{"num_hidden_layers": 8, "hidden_size": 320, "num_attention_heads": 5, "num_key_value_heads": 5, "head_dim": 64, "intermediate_size": 832, "vocab_size": 2048, "hidden_act": "geglu", "norm": "rmsnorm", "norm_place": "pre", "norm_eps": 1e-05, "positions": "rope", "rope_theta": 10000.0, "rope_fraction": 1.0, "qk_norm": false, "attn_scale": 0.125, "bias": "none", "tie_word_embeddings": true, "parallel_block": false, "init": "uniform", "init_std_qkv": 0.0384, "init_std_o": 0.0, "init_std_up": 0.0384, "init_std_down": 0.0, "optimizer": "soap_variant", "learning_rate": 0.00384, "lr_mult_qkv": 0.4, "beta1": 0.95, "beta2": 0.95, "lr_head": 0.0107, "warmup_steps": 200, "schedule": "wsd", "decay_fraction": 0.806, "decay_shape": "linear", "final_lr_fraction": 0.05, "batch_tokens": 131072, "max_seq_len": 256, "doc_mask": true, "train_tokens": 654300000, "max_steps": 4992, "dataset": "wikipedia_en"}
Each number is 500 + 40 x the weight over its row's rms, rounded and kept within 0 to 999. Layers, rows and columns count from 0. Numbers have three digits each. The size before them is the row's rms in percent of the matrix's.

# layer 4 MLP gate, 832x320, rms 0.143, rows 24-37, columns 0-159
106:495442440512421523442445528434448509491444514466561501483499514489496494495541491556502509482492536451605503531437566461480582406449558580503562456526511510443521532492501528504529535523542493484471495498548496403538477469488541482487505517551465488454511478513462462531527461492499564476495441580533471473498559490460574561411436453497492420487483566542510486472526511498563458438536516454523467454503471489463526482472495554497484490499465457448541463424576408447571463506493482
103:474502554495475513485467566580517532534604521506488518519527516461494530497461481528483509490506534477533462492495602485510489435492527455388496510549476518479510505472470504423489460431454512476489485559519456468587532527514526447487533442565561499470514419570544540562546505513497551528567502497487490510528524488463446538479441476537538493512523535515502528472538573530475524426621525490516554450505455467522477533566429465487541446509468483464552470555444428465457519418525464
100:541518526492460529511451544390537563558517510568510579489522417467508446522520476447488490499481446567487524511490492503528490468458502567486530486541506475460482496498480494491545589552432446394573494561566438441503564491504464577503426431525463460455476525528420486538461502457482518503521489503463483471504489585434508502527534518400493544533482468524429568443492498483542487579512494535479508442472475486472586557582510496546616451420448528483504508556471488561512486485492464
101:533545565486460501458549530549494456528557510532557424563527497513505518493526425492493418452552487580520491588457439444457552563439499502531564535517549516490438478590538472470558465519515495505540614432399467456468483505455487516473467534489502506476548521524496523526467552497430519486528502515503468472480539505503510535447512482526546455485482523436565462443429499496541529504420404454523503475509461517443460417468485488525498515483481522496492482551453498464523487510572517
099:455470502491473525477555553485505511545534525511463572458443483425517509515504526490436520500462480515540481517465443556529528419474509466471570481490460499484500522438556515455545574459519546509422474498476569493478470564455510523509517479480583480463530581476494480497545472531506487450428504548552546492539488499497498484491518456520494519385504455486436427468458571523560425494472526505542569560525523530524495402527461463489527515470498523555498462503522515553480456516500405
099:480465458513400587564519467431475513458549530529498465524515538505470523614422448483480497526413540442461442476511458473509457495511566450519467520476447515441444482524402474509499517532515452555524454491583537501439480572490459531446511496517413482529492468506519587472484494508521498448488483482514476448537451499502474527479518484491493536471464555491560494527553521504532474535491461486548577464467503451519491468508570527543500519513549455478515527575528516459476607519568547
103:525485489465489488499484527522531487517533542485471469549574445525526493453562570514496464562584492550445512523569508478511555472509450499480513446434523539530526478597492506499461511440454522514490452512436415390504521536472544492518493550478531532503590583450441529533542615478445501514485538532507507502460509537585509507484599485447526494497480505587535518516514455531507475500490463541505524451497475533546468455484466419534479493561515480493466552526436478473519496499460450
103:526426498439430497559468589536527565463476454472504474453597549518432568523498469490473581529535490526447483470528591501521433473442513558473494494494499484452518488489543533571476526488507487494555474484484501557550518450560512540511515583583481552527489483538439508497552523469494480514469438476430497442467476535501502428537487496466453537492554550494570498467463587455506494544489552478500487468530530451451555469567532445496549549414510440488438436482530561493495502501503519
105:477506559530517551453516497556532530479522500543479554421420506486466542526478533510544514512486500436511541541527513490511461481423535472441439511521545568480526491515432539494469547471510468514565469430570477540558422420491503565513477498507503508535457391449501448487464517423438458527498496510442498521487518524518436490473508560463399492480523536526511528537526487483518462552518585457580504487518522429465520582477505506463466548473439487458516552540463470491502499477473527
095:503530511545470497538505606507522488431509434512494470471489399429527487486424427522534541555509515543523506466497491479533483507527538565515482523493503430432504501494518505529502497485537537508468454546495477478449500550554515516493525593468461472552478533457454467473481487517528476530441463464583529520508503484413507470429532525596565528457590467542532574476512474447475468475518471498618512489498467514502494383521463501553481509596486522483533545536440508516509481536518531
095:480548549471504533532534569489499547531504448539497497592448470533437538408512559532554512477554537511436494504525543493526553525455408482498495569529522480461526491497509497448441482552532482470453505491528535514519496488519531515393508516463447448566467547581533488463492536526449496519552517532475601521538460470547535481514474568498528454453469493519508533460590551476432500456540556483491434503540557547471588513544466512514458471559500524481492460513512512425508461459564473
090:469485423478507510537446457490542499511552499381516531496537494475446493625521481445461513498496504518472471485497540450484496534558534541457525558468568531555546464492463534521498519605554437500588468474493460488487593495548504458500567444403438561471534492551447484427518525474455573542456483500454567489499519527501443485472544481508556457435486460508581516552516505400447541487562525484490469510570527458540510502519495492556464481477500503476457537510486450489479473538527489
101:448487489524549456525460513480470551490499403515458528534505535591515435405533516530450521550515497463527526525462515502491472416549493492485526506455521469522539540492521534494497552409498481491487463489520491519545510543523506539540484551444572539559461460514474459498490513484493476493528450416518535537482527520467442482507518513477520522496501547558512546522457474460519454474478519413516501539454471474432473522549505491482502544563492514470615530558512410471537475575508517
102:513514506520516550479467512525478506590468482542495442562538491544464487482493567489448494506497459486504428488584477515553464499556488527488576472511513486552530410462441501493499557503542495438529429513495582484475462534497488623494548509528495523531465522544536505541492546463476494562534499552493508538611505489512413392511511483501518516548580489464458525520458492563535526460481436497518505475459535490439514522442526505515472471403465469521531430497527390476468494474470525
# layer 4 MLP up, 832x320, rms 0.15, rows 24-37, columns 0-159
101:538568516563396416489458496382478462498439441495463553531494520510442432536500478475506475518519513515615562502408518510532449516490528512526512474460435501460597532512489510471454524521456503466486504472481556445474518534512465569509502533568480504515516472460489514520577473515436496453469507532506571463478506547478518522507525481498531482511431504544444455407539455491506448546509530466509517522453503544565474503483416497501480543446515543492535496427484500487512431552472481
107:554475502485492538521533530569472520427391480534513507424534487541498462559535506566516517522533537530520500519458437609502480488512506519561415518435541488488527471489539466485426502514520472509486511498477581489494500485509461507509464518432470445440599448519519551473547493462553498562463492537455531488498477520560576519507599472498584514518526463447493451458497515447535460535510548435457444491452523499414501428424465486456516454511482486539483486530508505445536479487509438
097:551504541515455408474450504586547507512520565489461415514442535548471470538467493514491549475515578491461460520461484524526492460493497434470480531437491532419505476565547497508489530484447499532583507465497452506509499505425465522490491466529464535463543535482452570473487524564464471498465474463468504445472425459531484541547487510530477412498548510537416426569509429444469463490573562517421545461484463432510541528493451452522515488465497491521511507477577482488451506514516386
105:525479469506530514523511526588504412493501515484476565486461491426554578549437492461457414512532465474595476580511505433552447515507462493490491486509518501510452533499466513474485489430501510475472589461450454505431417403432556516554471532457503506530524431520505526582468476537425486468514518452494510539472502497449492467544458545553490490463513547467539579490548543484486538539571459476498486491506552516540439527520534463488478531491498510552524426499518521542473391440523541
093:562534502531510490497469474457522498450453516513474447547580502554500490474523459481516463549455560484458447485535486481473457488546509513488424457451516516452490543494421499494500442557474429476543520499525447540469455433464468473523552511455449456556480549542567527469525426498457474572579463476496517426526514487515483513550516487480482473476451485480484544608541459446475508534434485546464489540459484503525522508521504509556453534484516483506481519504585404511520535479493510
102:465506522503491471512527436512461508552540541533534463464506436498521541532509482468527488556487533552497463537510494376500460538547538530435516505522506486455497484570513440504503407584502528538467512495530467533550488493474396557512540490502466472470556496497460568557537554534525452451464464581556505409468528457483495530546465580508535574497466433515487476512560497409483520508461474522505553505474515428538471459474466462462481443446492506542487509519529474468520588596533565
104:544458508498515458472513547476532491530498478536596462564524541454452498551507456510528483482547471510536498441398516490588531576575523463518418524429501468553508492443486451486561479550571492474403546475506521461475493403502488538500492517490537533465463572499517560470463442513491466453490534477570538550454549465424479451536499488534510485545525521500437394502544552491488554456484557421464541508484512484498484519502492466499482441559456516567507469551534562437523485484486538
101:477473501534496450459465463479438459499522530500538464510564442495483482494503511459482496413484526508519535550506427510585575476513509455549508475537443503512484505537542509508498503497398504453476521493529430545602440471539559442529516524529467518535546474453474476479468489464440497527485471500510509437466458493513488623450558426464496554502466452455499488487527542483567457527547523525437502548490468548507508579503512482449511517533486525491493475565508503557484589544543504
101:544582585526506445495456433507496415440510477458496556531550465472486526576484494440504504533489449526494474509528516423493572494430493480553510539420502477476529467498475495479478508541455465537455478491490436424516490459556540488500585487495547444497428516367508469439533491499504571530478554535468455485473571492575511529524485511487514457456432452534504461478505510477543524497428508483534470432506514596542456547483554500504431507526501513479530557559438444499468504456535559
101:541535560505507508482441488564478436533509510532489556518534585507579455487467511504512518527468502504486477474485458564563480507494447453475515486560457536479485480527488549497410493513459471516427578424451488483542446496501417463504509444541481522458513519586581571508531499484443495502524428494533471494417466524570482514571496455485471530481430530501514495446473513490522512487530408542500540569475502511483438463501450446493540444482484510502474522508559538486555481462521492
095:461517473459438440485550527453536484518508464513434535563537526581438491454500445501511533467529446520454450462496534569530465491469504546503499465524464504471444443442459501477545538478546489537462489528536505492427515515399552449569499513509437512496527532491538453486500513500472504497506486418463536557452444443460470542490493496447558496503461515546538544493488471534541507490431435543482499462460511496530548568507488439439485551482529522453456459474568472466546454448549490
087:496520556431480517494441501485479535452538553508560494507544441472511408567538394553451446529502493524519480513437532504497458564459452467481445528497449522512486460484465567536427419534486528451438477507493570543485499497493543480452492465395502435570494556509513512515475533524525470481531537512467472450461507556429532523508574409453470521475491493474478511475436449475514510490516562591547501507461488508438540460457530510479481502536450410591526465465490529558499439555485478
099:508552490525432565446559513497540508520544454562484569486529537511581518495486479547487523580548431516475472492475427490454549562507538494456554513443562543559459499463510567505532452509420506491521559489464518501523471478551502468435523518488545535516518467523453477525477504547548510463490509508553418476495453517495445428508508470589515469467513436455534470504465521456496448467492470479446461450440536420491548516536509509431443542509472501435476495459556563505473551435523464
100:469454473418577494482556537488471508504512517529502453568526462478506532457550444496499464505534459464588422452532486495448487493512537550473498523497573463516453598538496496456500455565458490552500477517544547464494576451523566505463509526480469485519516476441479532456458452548542497499455442515513496537497533495527479464562465581516529447545497597502515450563398478524488507458461546537529479510441510477476502476533449533423504482458518464417501497449518519487510486515521450
# layer 4 MLP down (transposed), 832x320, rms 0.138, rows 24-36, columns 0-159
104:450535539507478467538478496471549507507478513537549499438468501459520436531457469487525415514485542484488521479456568428503458460434512489472458459533479498536530521453492491531488438510486527483525551511532535338482488443490495443552468462502512569459508457487532531546481485469468474551468540530545524515519480538464562474441522463528520530512530530491528527545468485504463537531535537539462554507459479460562474554568492438543515536502518474490455535509454466556470457475449448
104:509573473513519514481528467558438459530489529506514510506512550403518614446547481513554483459434515541478462489546507468460488533549443467508500533561459463484479490487527546439524443505519489483567501482470522597463585459515509453560526536482477525529491532523455491525438431452486489445527499487466500449480513475495417487449481482453444498514457557470492552463444426517476509479486503558466548468549489586443520535443552536515475490503565495570530517472403463547460507510492506
100:489528488471499460488450471453488501619414529511494513424462547499521441471497446568553482450459483549476503532493471560452519553501532540497501481508608561495462565491488501547617494505488510440464482505513480507509454508491506464518551515547535519491518476476497454614559546480520474560510517474473510511477446491500505512462520498535511519522510467511520516446529492527538530442431474511461554527452554549519536567471494549491538539530533479509453518530402461521485555482510551
098:539549458503505495513455518495463440520480546549436544515463523436507470432461520449528483488568490431505569474469513418521558474475505552555463484474477475472531501433571509494531539540503574524572533558527507474539507483496428479426500566549502608477459506536551544509550495528469440580528526427489506504480548564448451548530497455512450485508471537471453483530419417519452471445494508581423468510472529509517521501502511530521531478507511539549496496464446523519432510487469516
094:485514525487568460433510542480477507440523561465550515476548489492506537500477549553522485533475521645516491602491425548503584463483560569522501502520484487490477530511453550546476426448446548455514481456492557623436514514519535536499513452457529504483519527458423469502560480528458534510477499500553474406544447523497565510562492567517503522498496466542558478494556513511502512444480492448511544496498481480502460506488460424516520502488434548580492450517470523547451508506453502
090:580494500516469522562538503492530486462552488536516481487496443457542559516542580499575433498585414388550488487451549559500584497534476486527507432473454484533492472435564504483530437496541444451565514545451537440467452522484525412442497495515519496484474492501529518537515533415509445497475558494499497495541547577566489494532445482477490510520458431440479519458478454483531485482569520566464453454487544506508447513492426528502586505506482540494531456454504557419428436505523519
105:473438544490478491478539403552476538533511561474465452515550506534472498517507522469459543579558472534504548534524520491572510450443437483488559536529540517541553502470450568514493538510506454520515488477488531556568529434463566559518577587472474498530472459468494592499513436512539482486456496535494485488434484460537509555544515512569486573475524491466535477525513523499551483521498481462508463509414544417467545571489518434463531513521537465422517486484509508557640439483498504
100:480498523488491560516434542479417571522487505462508499521483489486549509508443495455583532511539475465487550506494549460465453512547458425504478456487519515498454522475529445509518557508477502488534525447552576550479467512541537517442474474501504556528457456567430565485532417498526494397428514495527483513558495549526514484480518594563455502383526459534514492509479496508495515541492593490505574541532436451575538507504549563522475517537518518514525433456490511402513437445491501
099:506528486552533544489521503487528477539540480541459426538487475506502495439527461524533468535525571506597526498500520489512497523499508479482497501487419426554494483416520486509554461525493477513431463505453487482454451565512446503471478511467421482465470519428484539523517529585555475521505414496460496550566450483464458496530546580515522504541488431510519491472487439551459503543501489501487426456514485524491540546470475533525543525512477508503506502495480500552509504507467447
098:451492533454497432478506461436529554473498454521553486439598410461560450494446464544519486540470473522637521526544453475423466486522486563527530466475590461565426475526434482575488464414451536548483477435486466629472530514499518480503446489499492527510482510532520469434464449475488430497527438506550535476565441519438482463467498496536487566530549500538493468478508469563567497496413537547521533435505490469505564512485499487461494567549457488469466505496470528539570509467526495
094:503460522435530512506502475528479459461496522463455563397452499553565479519522537459592490527548524522483542484484511541467488533495526462477525543503476497560526491454475440444513484457493499465485505442439529462503536474517551534498501528488521550487449484480393497498562486474509479540550483524579418535526537563501460465498516445445474472509518514480517471559502493472463465490489457432545508523499525514487505510510509400491452525499452479476429581523509496487451529585472565
089:513512421524520508465542531492479515461486569389460525556538551512462553411476548446509483529581518489490499482521477402500543545498534463535528402531558455453512552542550472495522534520421537540543518461579445376553488543521498466501570459551508596488472489522462517502463524547506572501571511496487537473506426461541521511468476522504476499506502423535483515502549521492482530462501494440543513519495531491501500501459492475512528503503480570400439517498525496440489514476510525
102:494521511521506504540578443496446508512474483455427488593474468516465416597486481464546489478493540457423441507457431491517377539521540523584600483544555541487521537421481499503509510521494468494425451559556486427431493522492423524545438441509556419523560471491552464507484498541517430466503486535608535572510445534496479501510462521479547523548439573543471528522560475459453514439525521529517524492553468511503437548512466503498481480535531526483561488546486465576521544447591478